config.toml
num_hidden_layers = 26
num_key_value_heads = 3
head_dim = 128
intermediate_size = 1024
norm = "layernorm"
rope_fraction = 0.25
attn_scale = 0.0884
init_std_up = 0.0352
init_std_down = 0.00244
beta1 = 0.9
beta2 = 0.95
warmup_steps = 236
schedule = "wsd"
batch_tokens = 131072
max_seq_len = 512
Each number is 500 + 25 x the weight over its row's rms, rounded and kept within 0 to 999. Layers, rows and columns count from 0. Numbers have three digits each. The size before them is the row's rms in percent of the matrix's.

# k: layer 18 attention key, 384x256, rms 0.0696, rows 259-358, columns 128-191
# q: layer 18 attention query, 384x256, rms 0.0703, rows 260-359, columns 128-191
k259 089:511519474492494513484504494528453488468504483452501460533483507509506478497479522523499507477489504496517519482486498508503498462555482471499464485482482475496515514492461544523511496503533513
q260 089:505481524495503531529505530456472524537456506499503501507521498505540481496494522498494495515501484531475448493500518504453497522487532466481558460470490487480479522478487522504501469496517506
k260 094:526526473486477473508527550519469489481508531479499480516500488503477488467484505490491546448469491491502497501484473505538487447507491519484469520486476452505541535506505489523495554486529502
q261 093:483516550478510495495473498491514488506518508537483509480513478512529544545488462520497486523482459525484505539516540488447483525501505531512484528491502485501479465543510539505482450520497506
k261 076:494508523478523436482484510476486564464465496469504489534506491488503505482489484460463499472514519474496452526490552529513526498443522499490499484507469454477479498517462452533503518476495482
q262 082:467487499567497508469491498503489518522501537506527523537520519528486482439488546497502525463511531483499520472504497513562480516491531473469515455517511541465540536431500499537507500499528480
k262 066:459504481502471525514490528492470487545506475473499503502460518541520512495487543498497534538493513477512520485470446478502511474543453506513544508472485543498493506512489533500506506481511539
q263 089:502483527466522501507496513483466504540511492509471528504531496519510489466467488509507525521453458527501482507511497466469500545485500503470519474460491480546517462495523511511465439508489518
k263 099:473523484498504490468471526532538516483461524501485477541516497520524462483508496487494509515539472505500495557523488516492543525440541474516488451510502488454480511479545456542521533488545540
q264 078:513481455536524522496476498520501495533531455464510505534537512519459459442482583493482510481544512485503492460518510496546512482512494492513465447531514486525525501487502507516481503502519491
k264 067:499461499486484514520503537508463467498535483488483543527526520503484506512531526504547497519465469485564523517543463487501531518536474468515510491492479508471482528508525495524554518512493533
q265 093:508522504505484531505493498451527482536539492499482528474506490533512540482509500503527479528464498519483488530496480465500521484502495483463530510457464504558498488520502521500455487529479513
k265 100:441493502520498501426468524482505556439519515465477519493537471498539499491474514479492510492518494494520471534526545488499503504481482485502483463571456521455493485478473496534499502482490501
q266 076:473477504494468492514514483521495482455494517481532452503503499479493520530506475478489535483499528470475464501498514520510488514516504550518445480499516509476488473453492545480526510536514455
k266 110:486494527510477508520553534504485489536526480521494500486470520514490483508515493525479508537484507466478524517499494489493485494561481495465488483456507554492514520543542587445485539529496467
q267 101:485509467538535496490477492511518506485502479465513479531522505501480501475545543500531544469548554492488501456509483501530484485509505494475504490496530493474516517457479501498558528478522491
k267 066:464498484528519540486500483526507452491503469512518500480498535542467524464487545507530520489497471517499528490553447501492494479538480531493544491507512541518524534485529505535507527499503521
q268 095:487523510551456477487510488514512505478475536466492489509526479509499490501462539504507522521529512499452513498493485521507477546530541493500487520507497481491535542480482509530529516515507502
k268 080:511481458483475484515487489508506504527477525559502446490496460510495541526477484478478464511450471515493556496495515497486487491536496537515506474488494529525475540454478511468480501505498494
q269 090:533435508524485496503556476515464491513489517504523452529493455512493460479472507474488496498489508481502457519495482509493487495517526475511505527543491543505516482524497459496454500494515489
k269 104:536475505503465465496494511503534505442502511491532491529496439498520511485551501487491504521514525482478465438476500540491486488474506496513478481495525479492501483479489461499491498493519472
q270 087:474481522500485493521528514561529497465490559462498473529477482513468512507531469478496500498526541443509487495501522516510466505511519465556458526503506482482522511476459507468537543469489474
k270 071:525524488530480469472489546488541460464526449465505477489513486515508519476524534470492530504497487522490526477529444456488539462474455518469479499482492541537513520528488474478479473525462474
q271 101:515505505508480495518510503486515484527534476488492538495521492527492517474503505549541503496463494504533513510516500461482499507478480475443492458523482501547519505518541481494466519519506524
k271 119:476447477553548476458503518513519533511529498465525488497461522491481467535519539487513496509522485508518497541465530489526522484457472482522472492497489534459464495503509464500531501493485496
q272 089:461535506490537490515499538484517500487464470489505498471457492426492483520545497519537495507559473473471482522474474504524478488464551479530512542439506475495479530491498499534519511479514492
k272 124:511516458502490505525468490525422486505476532473453479489476519520490512500452523496524502472488536495490500513498443495506479480557451502464500531496505516489501529483502503552509502495525530
q273 083:453531522528476516490481489515517478512503533457522490516483515501528484490498571532529516520524515473494476458507456518502520518509482544471464490500497504501493535479538516522506506512554497
k273 059:535525492485498494452500480509503537493509438487501504506529488521471513518523485466494490519489501527502546493514496508503480499482484510481537452527496492536501527564488460494462516504504503
q274 085:509488483502511492481506557458480486513491469535486527472526496477504496505498485513479500479467469495499467527486470517487513487474531475483541495493497482536490481540501442497440480533440504
k274 053:468479519494495505529486483550464498496485524511517492484507447492506454540530466506513497487513502509545509508464524498492486490473488480490457525473504459505476483500546501505517480512506526
q275 078:527531488518449491517475505545511505502500528487488497519487483492501516482503488516508530518510484491501459482482472518521512498495509518492492494492472515493462490524473487501504492548493507
k275 138:501489497513526540512519482511516444500537530502516494517500516527491467502507545501533487520462524501522546490524467474493481495550471549485514471496512549495491506476520524504481518533531516
q276 093:519500471515529492503488493516454500519505521504501493512498466514460481449541524501490531488479498539523483527477511500499477512476476529500504475515508555553521466489471515483504532511541507
k276 095:504515502510502473467512485500511498490514479496557473488513472480504495486508508496521531479520487527472504535511515482455543521453526524420538544557501456483491485456473541498476482479482555
q277 099:495523503511512507496470532475534510525536484506515489491522482534480522450508508510490487505475494513527504500513500490474494502468466511492549512517489503560500533509508489508533497518486550
k277 093:459503518501490495464514464498440534503502547487538515513538495506531460485494470521528544498518514480496520479508504516558507505496541477501479512521503519451481505501495503525505478462503523
q278 084:423464546527492467489537511477527504512509523483474499531523522487490507521464521513556491515502512474505507488502501476462505504500504502477459489508520479530534468471492475528492494474510517
k278 164:480497478501511550514461493534496457511516486485516459508490534517473497487517542491505534485477512504496546486527442477528482483516456505528491499505515530508517539486515527490518531504528491
q279 108:468486496538498516540487478502505470504504510481522488528469531510482487458501537513521518508499504483502511489520443470505447517516466544485518475482536486502522529483534535510512534499534467
k279 059:511554527494505502473527462442517520517520507510502535475515512488497528511497485495494514527507473514511495506486522495526542519477499483491524472496505519493479485543499495494466481465472511
q280 101:499563559474550507456525474462480510480547502534528519496466476515517530493552542473506517520514501530506544456517467508511522486485560536499486457506515522506525542498523497467514523502511503
k280 097:460467537504511492518495478512484472502506492483477491490495493517471475472505583529469557489557525502502538507499469521467513460491510482495507487486474486530537459483494501519494546504559518
q281 099:471537530504475489496530559493529533484487503516460511518497487487520501470498537494515508494466524499495494505467498516503528514531482501503459524520530517497475490514544486509506490525474490
k281 103:500494497501519484501480464506500480484479538527482530494489529541493484490518523504503509535523499470476533451492539469488500539536508579482487467466495504487493518518495522502497527531503475
q282 102:488489509526458523500482489469475501479467521525516495499531507502500470527489566465539522520491515489457529478493507517529503459496524479513481485519544494543477500463557527499496488492521522
k282 102:490506501480537446546502511503485508513466555508489504531531468511490560515524525524467460507501540495474542504547506515483489533511505498502529514458513499486515498487500516492508519483502473
q283 097:517436602460533501482518532523449546502513527476446472453496455480510535468519494465477503501501519466459487487519521516501515502488522508534473526539552466481508494460511510527491475509517497
k283 096:515504474481503498523504512491528513485505502508506529482536481490563512466489494507503510461532517517494519477510513544477508471470511515533498537461491498529503482536476534482485514476492526
q284 106:501492476452479458509474498501495509542541472543475521489523538488504493494471495508505500451480494466532477482526498498512494477512472485533518529505500509532496447514503491525484551514443527
k284 104:496499474540510493483480476483508446541521513465521510484514467496510500509514457530480508506538524509497463523496520490481592507556474516490472481500539461493506492545512485502535535503504503
q285 098:518479506494494529512486537502543517528539508515541507548490476522477508507524514489535562526491509569494498504521514506479538478492492503464502512514526478472497519473456478490509465486474460
k285 095:516506514548513463501538503492542492466505505452533515492533503470473518497482491469518525497515513502494495492511551477504479519500468523478482506504457492484486534503506457520504467542470458
q286 094:510507500524517461539516458538551479492495500485525470427476481510505515492510520506474481526529450527478533504484494465489470468500477521498488514477492495532446509474535503503529481449493504
k286 093:472448535497463517471516531473501514511516478515438534480504502518475463488489506519537509494509469488537483513505471481547491471481509527501521524481521465501516498463499495512526452517489486
q287 102:509520493502514531498502448477497471514482500511551510511513469492494539501511472478484529459543521494514523482528485549518487528542506529483525495517540539502512533501485524506522501521535538
k287 104:479504486489493521503491493518504507491473515512443506492475453532544497494478502500483534478485488515519471516497493478489494466489523469511474460506472521484545506478516494497493477503467507
q288 103:450500480470505507514509537480517523479459462522502521516480513501446553485475481507509535466520498518507470463487492541529554510473493508492439450471464515504519495501502479493487463496488503
k288 103:505485490538495488504503469505469534472501525520505509473501531522489484512505523496481488515483510501522527522484501478492473513515499511506497523496488507499431511533515510520497521517568514
q289 093:447548468485458495483461546497526506472530526485505504518529485527499475502519547501531534475521487487502524538498460521486476477521500455496507496517493525503506495457520495523511459523474431
k289 092:522521487476513557499489456494442499481457489514495512505509509546520498486513535513500546525468505511460482498484521487520486490496510462463472510472486456514506530470480506506503502501542514
q290 097:518510500522467495542506503492467506481491490503465493474535486475481463524484475539490529472513459512480514482495517516483473520501472478469481473456519535542474492521563492488499509490512475
k290 095:505500457546460516509522515467497512504479489523535495519533531514480485495507535485497419490485471504511461539531493499506537516506507531481547499541498519512475530496512450489486468453491528
q291 096:473475518498455510519528519466476452488502484475479517524500500498487536524452482525488525472530524512557517482535519545535533512498488475466527499461497504492510500491496485487491507508477497
k291 097:517484493510472512491483512484504499506511502515486490460461549528504479521474496448494454505451482516500477518443493502469486466505511452475474475540488504460471535490526516507537477492541531
q292 101:487502523494522517542483494492505535513500517505504544533504498494498508514560484467528494522500501479526495545515527533521510471507498501476465500475521474499473473513498520510520514550471508
k292 101:494468499488547539479515492542463458467461532503548511524520533489499517492494499474479570496519498488531479480495510482518494495468468490497512469500456519463534516453509512506529538503503480
q293 101:485491516506507493495491518499533509526537522529481493528512509457538469491503471452506516525477510495496508552532549499547460498544484459498525505457431489531524480452561477484434479481533482
k293 097:492517495511478516473483491478520495520468481513501503546483497555520488500448498498501484538517514499493494472520505479518510487500492487524512563532514522495517508505473528511497496508499492
q294 101:442529510511491492513501498488522470480523536511494525487444484484511503497495486466482519457491514497521515502495495487455454493482500462482457470458484509502513520526569524513460475546479538
k294 098:506514464522495489496459535496528501558482486481501501506512508478499468512486535518475523508533486438474497527530531448490511501507488475500452490529479489467518505421485513540505494554519473
q295 104:510491508514517519505476509529519489505505448496512518482509537560495499488452460509453531532478506490472521515507530524486473533503502510520487523527477507519508537502488560485520504514526458
k295 102:494503492491467502487513521494500469488494448506485461495490520468533477497527491468495529533514511477534539467514478520506556507482487486495479430503463561503532515499460495451505476469512532
q296 103:505497515494464454526480482466509504508483490543494492518526502496509504491501486528474514504488484541524494514486514517516523542490496541505480510491535501468565490489540499492498561461519492
k296 103:492572531512497500521505514457482517462534466524497490482460537533494460532538520533491492536452536459507537513519500516521538527520488514511511503530484540496459511486429485512492502500472537
q297 099:546504481528492499471522452539452492518521504449485473518440529527528479470467510531478515510456480499509495448472502491480472467511502523524496510516469501482448475471519538473485459519505529
k297 097:513449512536527466480502515483513508527496484500487448549557491508496460534530486512504483521467519474471494505475499524476501477486499483499513514503555469443540509493509511493513531477515432
q298 099:521554472483499505471498466479526467464538482518505482516521494518492528475508471477544497533499498547498452516514485483479499506479486464537512448526496549533493497522489524519502493522503519
k298 098:518504509515583515512506502518530536462515525460534505507484494484509451521483537519506478481504487480490533489527521532455518488526494482475489514519482531538502489521539504507484483547515540
q299 097:458570523503487477515492484506540512511489520467517477512511446507509541514544521543448486492470515507538508508524484466525486500501542500462495500494520534484535476478547471500451449466495477
k299 097:510512489508557504490496516460515491510516517483452496521462511508465492475474516525512501510473499560504523500486511502492526485470532486498534511484510468490473494499532476489498454520502530
q300 096:483523516489474502523533530511494487496490511445493480519539502498507517539488488521496464504545506507487507491492539507460507531454498504439533513539507493505531546495492496521478480499497516
k300 099:512521487470533477499497525500506470480481487489465494471496438489486480494513509484489491483473498484504522508501485498513523514501511412505515531511483489488462495486501434527497551474493474
q301 099:515523520525506540510495457503510508464479531482497518473540465439491455503494527486537517503472522453525516500531458522491489530491525471516488489471497506508514485505483485502497488523497506
k301 098:512486480500495463526488530500508531541517481487495515515489488486462543500478484464466521473574481510508534442460483483493493509491488450511483491479515475528472497502562506502507497473515566
q302 104:506555546429506512542536517515543533482508527483492469506506495540472541471509526499508522449465548499504494503505496507495488524530522448484476535496469499509531493543483456511524459491521515
k302 103:490520505516478487464533488511537459485494510505475507529508530530497486457423509515490493511513490459475521488504546530491500490499505596533465422506512554511502501459474506526494503504509448
q303 104:533460509488508533475461463474485501490523457510529488464545525460469509498481447522505513470537540485485500512530466489476484501516463471497485487519505494499517513487475482481487460492456517
k303 103:506500518549472519511478522550507494522501503483459499439511493492527496470453493512466461476480539529555492480490540514503471518516519527543459503467510525487503525475508535521524539521515476
q304 096:461527514528532531487526470446493460507518467523493451504484486498492501521476479484519470504447501519469479453534514469537520482509507494514517524504493487491503523531529454516547481505489544
k304 096:516466505513446510495510501502539519460525549467502531489406487486483473500429490496478473515507499515489508493473540503461452509550522510485495515522509499527524488500541494499493489500517546
q305 097:500437467466518504492503488491492482520553470513482485516483533525508526502521514509492531493481520491491496536512503502467517477483464471536478487492464477556460496494512491502508519477504533
k305 094:486477477491513509455547520483497515464530480484521476445494516488531474526510547496508537540506451509518488495511512513538469506492479524502498486496481469503474435519475474507505454530457462
q306 107:490542504470426541472500502490524514497478504496512513471471447534511510495476525504486505523488501456472499514481530480497520512496480515465501494508515505473462497538536536505481487469502512
k306 106:518512509493502534516526469490513528464525496492525505460469502512488489464555505467513504512504480493506512476551491506505520482518470533572549475488518530492484445470448459528513487482501514
q307 089:521495506462529522526467532525498489530521518472515503503545504475506546475465496517503521485492490523532479511490451507507511473478524549476536480539497501552544497486464598512497496455499517
k307 087:548491464472497526462490458484508514494493515480504481523574456508515484543492511470521548477500487486490501502511530550499460526486521495570495509499519512476493462496535520533491451510478558
q308 101:509491488510509489503532478439524481496476516554490516505478499481469450491502498500469507481483506508481495501519500514539511500475520545498501462495492473472518534497556464506513511505473519
k308 098:480488456507536471508482507488474484516496505519490535484468472490505507514521470551498500470511504487506533502511457472488484504535501518550507537495463491515481496509529475519525470483497531
q309 102:509498521496489478562548532474560499472505527508478500515521523515450470455518492522494521527481450507517502494470485489495466519484528488470516493525511492483441500490479543546504488488511511
k309 101:517478507476492516507510535449503537470471508537462531509528506506542464516495514526509509511493472504476498511512521513493494523508520550505471470503469494501485511481518496474515446483467515
q310 098:514475480507505489503498489507473496526522510485542472533511450518446473513546508495466458537500498491466487519473484482426491475488475483512532486483467521486476498468466529477503484498504507
k310 099:501474553504515513477518549476441495482526502476484559531480492467525545519541482477518491488520510468548517464523477486516465479520540475501518488517522482509498504520540465512458495506455497
q311 099:498473520481548464492491474521507511533515514516453490526462477508526482521547507506491517502538513501521508481451501503505493444546518450501515499486515560510483503499517495519486537493479511
k311 100:536515500492505490482486518501527482511517516505518501507495531514469534466529481518505514535474481501490472503517467520547495478489480514457495516515517509519499432549524489503440514527504445
q312 101:503533502485471471464475475477475481487518481525518504517452477521513496520501519483553523557510523502543500504519492508502458544467501508501535476472496430521484519531466531521518505521520486
k312 100:506494553514507487482517488467508499512508525468474511510529535507511553517507503455515491521466508514499496489519448449537512524510465513477508516537476523516475470507528431484502464460447485
q313 102:474487504518526494526494481490509508495470532532508540507519487493529471499475529481484514441479470552493503511497522465507462508506492493428524484489501551532537495509516499496512498507494520
k313 101:470487541498505537566451462522460507540462455488496499547498518503545542502469465497477469536514490520461502489467527513491534441502512512487482499505476500472516501456548519507508453492485495
q314 101:538531504446514496500494531511481511503510513414456485497482450484505514474535479536506483506486540466548530511480500530513538514508528493481493510530514496501465525545477576516505476492526531
k314 100:536486457537491534458523471442513535491495477486492490525476517506493453507491499509514559478509467545471530542482465476489462517553505508530544480523491429503479519488514467455495534463489459
q315 092:496482502516488527496482504516510508514444521516541560449458463517552500508505496489483482512514484532521487465476472520521485469519529482474499510482479509443466501479466463507539508509532505
k315 091:493478468468543515561494497505511496500487485493498497541482551483502517508531488482511556493469544522483548531516480469498499503475494511518498506458501540524484479497502520523434489504464461
q316 097:490511487578504510473532500516503472484491480509494495530473478479519465499477533490507510477491524500520496477516513507504491480453497485511517493491505519502490509507502509532521518518475486
k316 101:499508486494558509525481492501454528546531532477514481469500521527475485498517504492530501517543492537507467478506532507474503490522462460519512541504490468496528501522586489504518447517513541
q317 101:461516469482468540528521499477450483484479511477486485482472502495482518517467475511512492505471482439466524487466495520493542488527497490507466542466505493459496488450482561496481522456533506
k317 100:509537555476509520551459471519528495499512463524490489484456508501515513509477467538527492489504458478474535488518490463477497468498511497507521466507476470485497482494478476451477512518530548
q318 101:485522480512488504513507520476490493476487479464529489447498501519522539496490534501497482473549528478512517511532521508524509505471505473514510499509521526549476485470545465524551506480552546
k318 100:507511479503520491478496494462532525511504485476496483495476484511476488514548514442473508487531467482480523527464522526519511507495508496478510515457538488473452506468495507550523478499478454
q319 097:503549511546458491505503448497538510499515512543477484494507449499498508476499520490488515480554477499471477443493516514542521490475534496523515481504510522477521538503483514488549489499450545
k319 099:492453492518507489513554534522509474467506505508495459462490497521505537494471478481454437511483532486502530541478460473492460459507509497499468502484464507522513503474485530514498525495515474
q320 097:500518492501504498509445476490508485502490487453489511512439493437505505546537537496510479469507517509482489514506507500511438538501447428502498466506499527501504501511486547518475519510487489
k320 095:502457491512478495510518519539453507505508513475472492466496507504495502532497490517503492497489500487493506528477518493535504480514468518482463520523486472516512488488534512495523504515527496
q321 104:491471507496497513527514506532493535478479522504480460545505518439506520511458565488511515465496548516447519500485485530529501491521495572499539503497543493493462531467486547435486528470532504
k321 103:496519511531533542467511470483490482519491476490529504471489495511417530528482468472496518522485504500500475427511479482481476483476541486520509507522458499494527488495522503479495501507532523
q322 103:447484483517526503521510505507525486514482464483505503537504514496520485503486470524508484504500468527541530526480462484478478405508485476515474484505519477510484484498504502487498444523488527
k322 105:511517501500534514497482517531517482515484513502524495483469523491521458485510562482511547540499469481512512516509543490505478549499460500456494483534478492483509490532538484513488472495485515
q323 097:524517553499484517529507486504504553491478502527503514493495533511472528518502505509481519507525492492482494548472467535515503481488464446544508522529478532518468495490510490489455500521561506
k323 097:499466493527517452513515511509483520502508511490541510494534518553513514518522501494523505518495453499481500474478507511470476515507519489473506512521508507475496493425528501463478523508527489
q324 097:502446525515487463494470480522511477454497455518537503519549501484497503517518489502505511480508499458496516497484498510502469475492469487509490537473503531468490539541517513520530501503479537
k324 097:570515485456549487474471503504496494468453514561452533506497503509508512449504501502503499471499517510441476447499488490499507543521538521490491470490500441469480513495512480498512445495475526
q325 107:507487481509524498484517508451505501456469526501509475517488507507491494455532490467475481489477487521501522545508540486498467508492508471519453518492504495511474509480482471546542492514539477
k325 105:472477483482480488521505514461451509533477513508501535550509495460518504504510497542487528438551540488498498482521496491492544525484501526497524534518486477527516499484467517493516496503513428
q326 095:503513490533489486532553458494499499487449553457517486499494515503504504492488490503524547498471521474560488482502497546520518533493478469497497516493476501495472527466463515505493523513474529
k326 092:485493495491524527525490503482501509513505483524486505496516482540499477499501497508509494513484462509483551528469459481471505468500478496510460472482524488479448534417507455550496484473522505
q327 094:505508516481543546525514461467457482473496496536513494514480520488507463496520530471523488478500532474458496514495501512492520501517469503497473505491516469502480514525485542491458487483516481
k327 093:544486516525502491561513516532485511498501478509540462446498511456506485488495474529539503516474515498485476485503518436463494462498505491466499473523487455493515473471503517490515511514549433
q328 097:522496475525519553490465485478520518504475458487495537503491491505534513508497523533502498468484534537550552531506532501519506485520492437488501481500494483487518488504461514458473531457501461
k328 097:550508500518503501532486461472509492497500475507476495493488531510491488498476502457542501444512500505531522478467514516488485481531451530519526522535521481465460540504468507493493480511518464
q329 103:491488510484491529524541532506456478510543538530502503506510497502492524464487499440523497532486431510521516543486500481542509525534457468520477538489499472555459482491502487460520493513491558
k329 101:514528451507462513492478447565548522517467464490506467511459467506531509500477496497480527513515478470494491536498522470516520486513534515480513494493520531493486515480524505490509519494520499
q330 098:458516504513485554499500472485525478550505497511448497500504511509548497498484504476531482489449490542527542532514508470473509481479527518534531520545456519522490485487504461502537489482510524
k330 097:514484441552467430483505463503519506507500496519508480500506519518480482524473475507466492499516461556483526488481568510500455515504439504519490525490535506492475478490482501521452480513527493
q331 098:498532504508502491449482538494479477492474481484520437517500535448509569525500505512514518518503508509511460493498519512537478525503499470458492509517464496509508467505467501476478490493518510
k331 096:480512520534500489460470501501491540537477497497492518464507487518506505523480487512480492440436499492473552497493488484508490501475487529501480502503521505526505470529477529512524533489449491
q332 099:542501497527480489548556553515480505507520472491515525480506492470523451488524492504558484489491490524469470502515481472447523528492506497453513518490526485506538469488496490543499544496496483
k332 097:500550479475529492505479469524456471466540525494497498515509446488530500487509539482508514522482507493466499502477529531451531530518511495483509491506516493509514491538503454477464495534492501
q333 099:520509476538482506500489477473492488486487518532516499500516529485507487499543494483490536454503503499441492509479502518505528472497478449501486498531486498467483489511478439485503514467529499
k333 097:511505505563519504510514501497492490465497461521499505488486469476518452473503497513492491533537478480480474482525512502427487468526506526543495512499505499487491530483506484555514471517475531
q334 100:543465437501508472484522517485519512506496504485526515533477469475523497511510441501485534506474526516539530445537473508546523484493490499507515502500473469509507458490512497483489496524511504
k334 101:477509494453540504468501496549517493515512469465495565524474507521528485491533501546531507507521488496477529512485499476459538533495471519490493524476485520480490518493523499534511524516469500
q335 100:462485556495490442466549459508538513501503482483518519491506494502512491474507496499514523508459560533442506524487531500499501520478506482481504495514488489496485481521504504493483459483450528
k335 098:508497516476490538505527471458529476496490511490478523480496493441467526541484519501490480492516457507535519495507465505492451465486512500507473496523511501503416480556515455536519498497535458
q336 099:482500524506515527468486529529476471514527495521491482499474487480461499546491500464531463543479522513498495448507507491490498513476539495498492520539473481476489514557499489482538481493550475
k336 098:507523465492526492449510476496505523557483513538491565530487477486531498519491524461513483535502471503487512472487527502512487477500483518502521507468499469533482457515487500530488525468484521
q337 096:501533471525514495452474501555479521463508502464526513510527512475487457514509501508514466484483519443499517476511469528507493494466499538490501487559483493480469520503520490490482467511519481
k337 094:547531508476505461517494503514491477503480502469482446501510481483466484489533520507477492487510510485527520497510566520489488529504530430482520494488439497496497482527530497481530513480473476
q338 103:490536527505487483501478532495482500532500487507501469498520504491506532500484495455485521439487540519504502464508537509462512497503521472519518525451520521509557546545519506537448517528512507
k338 099:487510475525437519519452475494516479499518545504509496524446475501506504500477493532463470543496516514518501470477481517502502540505471470510494515564482522456503499484442520495517472531526498
q339 102:514533469525515506519499483475516486491523483506514508546467478506511525547555527465515465534490486485486475485514503495470468504497483487462546531515482498498538498504521490467485476512506516
k339 101:475502483494473483496532468517479506492487526496481515522457477499497437494500430456503457473529526562507471511502527494474479493467513510448496516518508493477515450509498506494486528502516449
q340 103:521488458533493514463500492475497495464461534493522523462517506469520515486540521507467499466471494476476537480542497486498493487508565464490542505508494471457451508468486527484544519484470489
k340 103:495508535454537502541486476534559507480509455517499503507486485512519461461490485483499537484556489486516504520520486493536495508513517469521488512522462473506512518502495497463508531495471516
q341 100:508525510541509474512518480488453454488474472453507515504519490513513550514513536496478487473479479504536480508494480520493533552523515461485489517504520496481448473498453487470498484460490535
k341 100:506455472497511530485521487509529556463528489506513453469512512493499503475490493509509514479484510549471500508512495468503479517494555540486500550550504483508509495492477512504510519534490479
q342 099:538486469484501514503458524486512492496502499508462496489500541510507477472515459546491543486477548514545507487447499461535507500468492482509520496452488525502507509523491500460543534482446485
k342 098:498502498519481461540495502466545500516497513514526498456532539482487476496494515552499457491518514500495489543509493480449484515501473509521474511552511467503479459514465506510498486496446511
q343 100:459469516489510492490452498477502507503467482461472511481475465487488460483490480487459546454544495518494477477482509527544542493523491487559483498517504527546478459501510476504458520510523420
k343 099:512495510494474509495538533477492469534515459508506480464483506523503535468542510501511506542489517501501561488518481471507545538497472487443549477479516488498483486494477526499468511507486459
q344 103:497514560509538511533527517500489533476511534475482498494512508509493525500454466449501551535538528488536483488504521504494497505496500508503518502499488506486522506515531510500526478455541445
k344 101:494459514483506481510484483518499479513490497505506501472475477493491542486540510451478464510500507529476496505465501484457512506464506481518473490480522527503548519483471511526464489468514480
q345 097:514486463519494483484499476524475498534499536465514528489460477470479497503479507481495506491510510479484513509500467521506549533507481556524505535523476458520501516502456467473510506455529526
k345 094:514478481525454473513475504490505477495479521490531448502500466477506534550486468502490465503474533470521485527519490479495520502512519481497498515505535492502516533489485516484510492532515505
q346 098:527503507519524510560538497500503518556511472478493503481500512486487516505492490538511493500501510474496475495539475536506544536485494456508515473480509494519498458485497518535476485505492494
k346 095:512513472497474472485535538518505521494547454456506506531556516475522445488535488501513515505483482470578510496490506525508473495498454512461454506496546477537475544521540498540485508495467532
q347 098:507535521494466470464503539485559445495506482455504491459527507526466528505525502531504482500491517478463487509531500499524480514494493533455454516541459514503531553527487481550493530511478494
k347 096:488497489486483476443508488500492511473488524513521478491449527475465521501478541504510483506508527533496525507465497455518498498537489487474473485511505495490483507509512480468497481504525510
q348 098:472530536509512495470533531447522468506490526509532520466517472469476508462525499483523499533520499551466453487515460499502475466490516489492487501478533500512507525478512482552461508522494534
k348 096:469525532460528507497473555508562518527477503457494451483494496501508507534494511540498507492504474515527492521454532522500481469496481533482503547508472522522489524584487487514506486491498530
q349 097:519503515486520513510494474472512516504464495492496486506488471474527477509481563518451483511488503478523517509491492463508475537477530510495498492498486516503491521498560458502500505534568488
k349 095:490485531469480491488457535532496519498515519508492475471518483517512522512503489506476514503519487491526529526511488519496478487510512486515495501499495461486453465482449475473494516477464498
q350 099:459453492523516472513529510511498496524427485499520504464521481494520466481514492483495490521461519494469499460486437552520528513507511473482525481504504474576510508486513483531501507457521532
k350 097:566494513508528520521477534496499489492551493513490473517482467476528497489503480507498542519479463511473508480470500507506499517496522498461473492439527502494436523500519486499491455496450508
q351 105:531508480435528452465527514506509481502496493471519528501456515480529497501494471483498516479496439551503535537517486495498513485501470512461559481475493493473482484519545520541498493446538497
k351 102:468496513494540530508522475507491493524497470442510524517532510466502502580488498528543518455521482512517516497533495529508455505477512514488505518527493506501502514464472475514477473531531503
q352 104:467498500497505509484456494543525524470495531515539450497552503523486473460492482488516568535496454504532506533465552506477522472496486538454475494485487526504467501475541514504509476451534520
k352 102:494502533523503540533474507486491496510474483527498521470528502486506508482526545500506451511474487533479516558535466493510493512509515506516533499524492498485521498526516474527478508506516471
q353 100:512530436501489486528504502528498514493484470522494521565488498471469490554506504510493490495460525488531478527506546479507488483466498507494511531521542508487483532485516501518511512478532477
k353 098:476484511493483497456475517460511492475524518485477508509532507522446523487461494540499488502471502491522488488529520487543518495507532558491459535470495475486473500494479496486487509465492523
q354 104:512473503492479548532480492480515499523521475513500471535503499490517473518492488481474483491515497447511517532532529479470524507487464482509563469504494552537497519522524475449496509470523491
k354 104:538499464517481497507499513515520497490528516503531541470520528486501493488482529506499451544490499542502481495490486503552488485488476454481488496484512479529535501472465483479491486504510527
q355 104:529489492461459505484519511474471483493464496496463504477474460527487492528500524490461471504455518454514487484509515542569474515546487510512473478457493510514482481474517495523488469463493433
k355 103:446528499501475534504508510473512522505526446481487534544519514501494470512559475489520484470493465493479485539530506523505493538527498527484507519482490524484491484521486489497525489494484478
q356 104:486543484507483476473517517484529525504488527494528491501516468528510495491489490470511481473533493523493506475492515485522469524522514497496514505476487522510488490501494532550501521481471510
k356 102:530488529493503535487469474490515479473486497516497483512492532503507479492574507505482487477499495494520515477504495476501537492477529536501495526557503504511496478483488494517479486509457463
q357 105:489499505483545497484458492456522499455507446507506522475477512539478539523473524502498479513452473578439476488444475535477474511492460522462493496517515459517468506547545519496494546486497454
k357 103:503512482538502534505493489518457513496476491469508473483480493515477519511491509507518544507493492457500503464507512521514534499508519494468497543517463537531463495514471441518503504502557533
q358 093:507446523457481486476512537486494474486484513511460482482499489482508501524477532524470435516498537484535498473525479491495495497495496491510533510518516455502508457546533540509516488473460483
k358 092:471531455470490486503488496532450505476501483471506486502511520492471541472530537490513489509510482502499520517489500530492509495467522470510425504513528490548492524539467489483541550508487493
q359 100:499522517521514502494520491487555488505494489519493515486498447444471449527522493486460501463559540517545470478475501522525511456524508508487504481518515500471458518462489492476478491501475461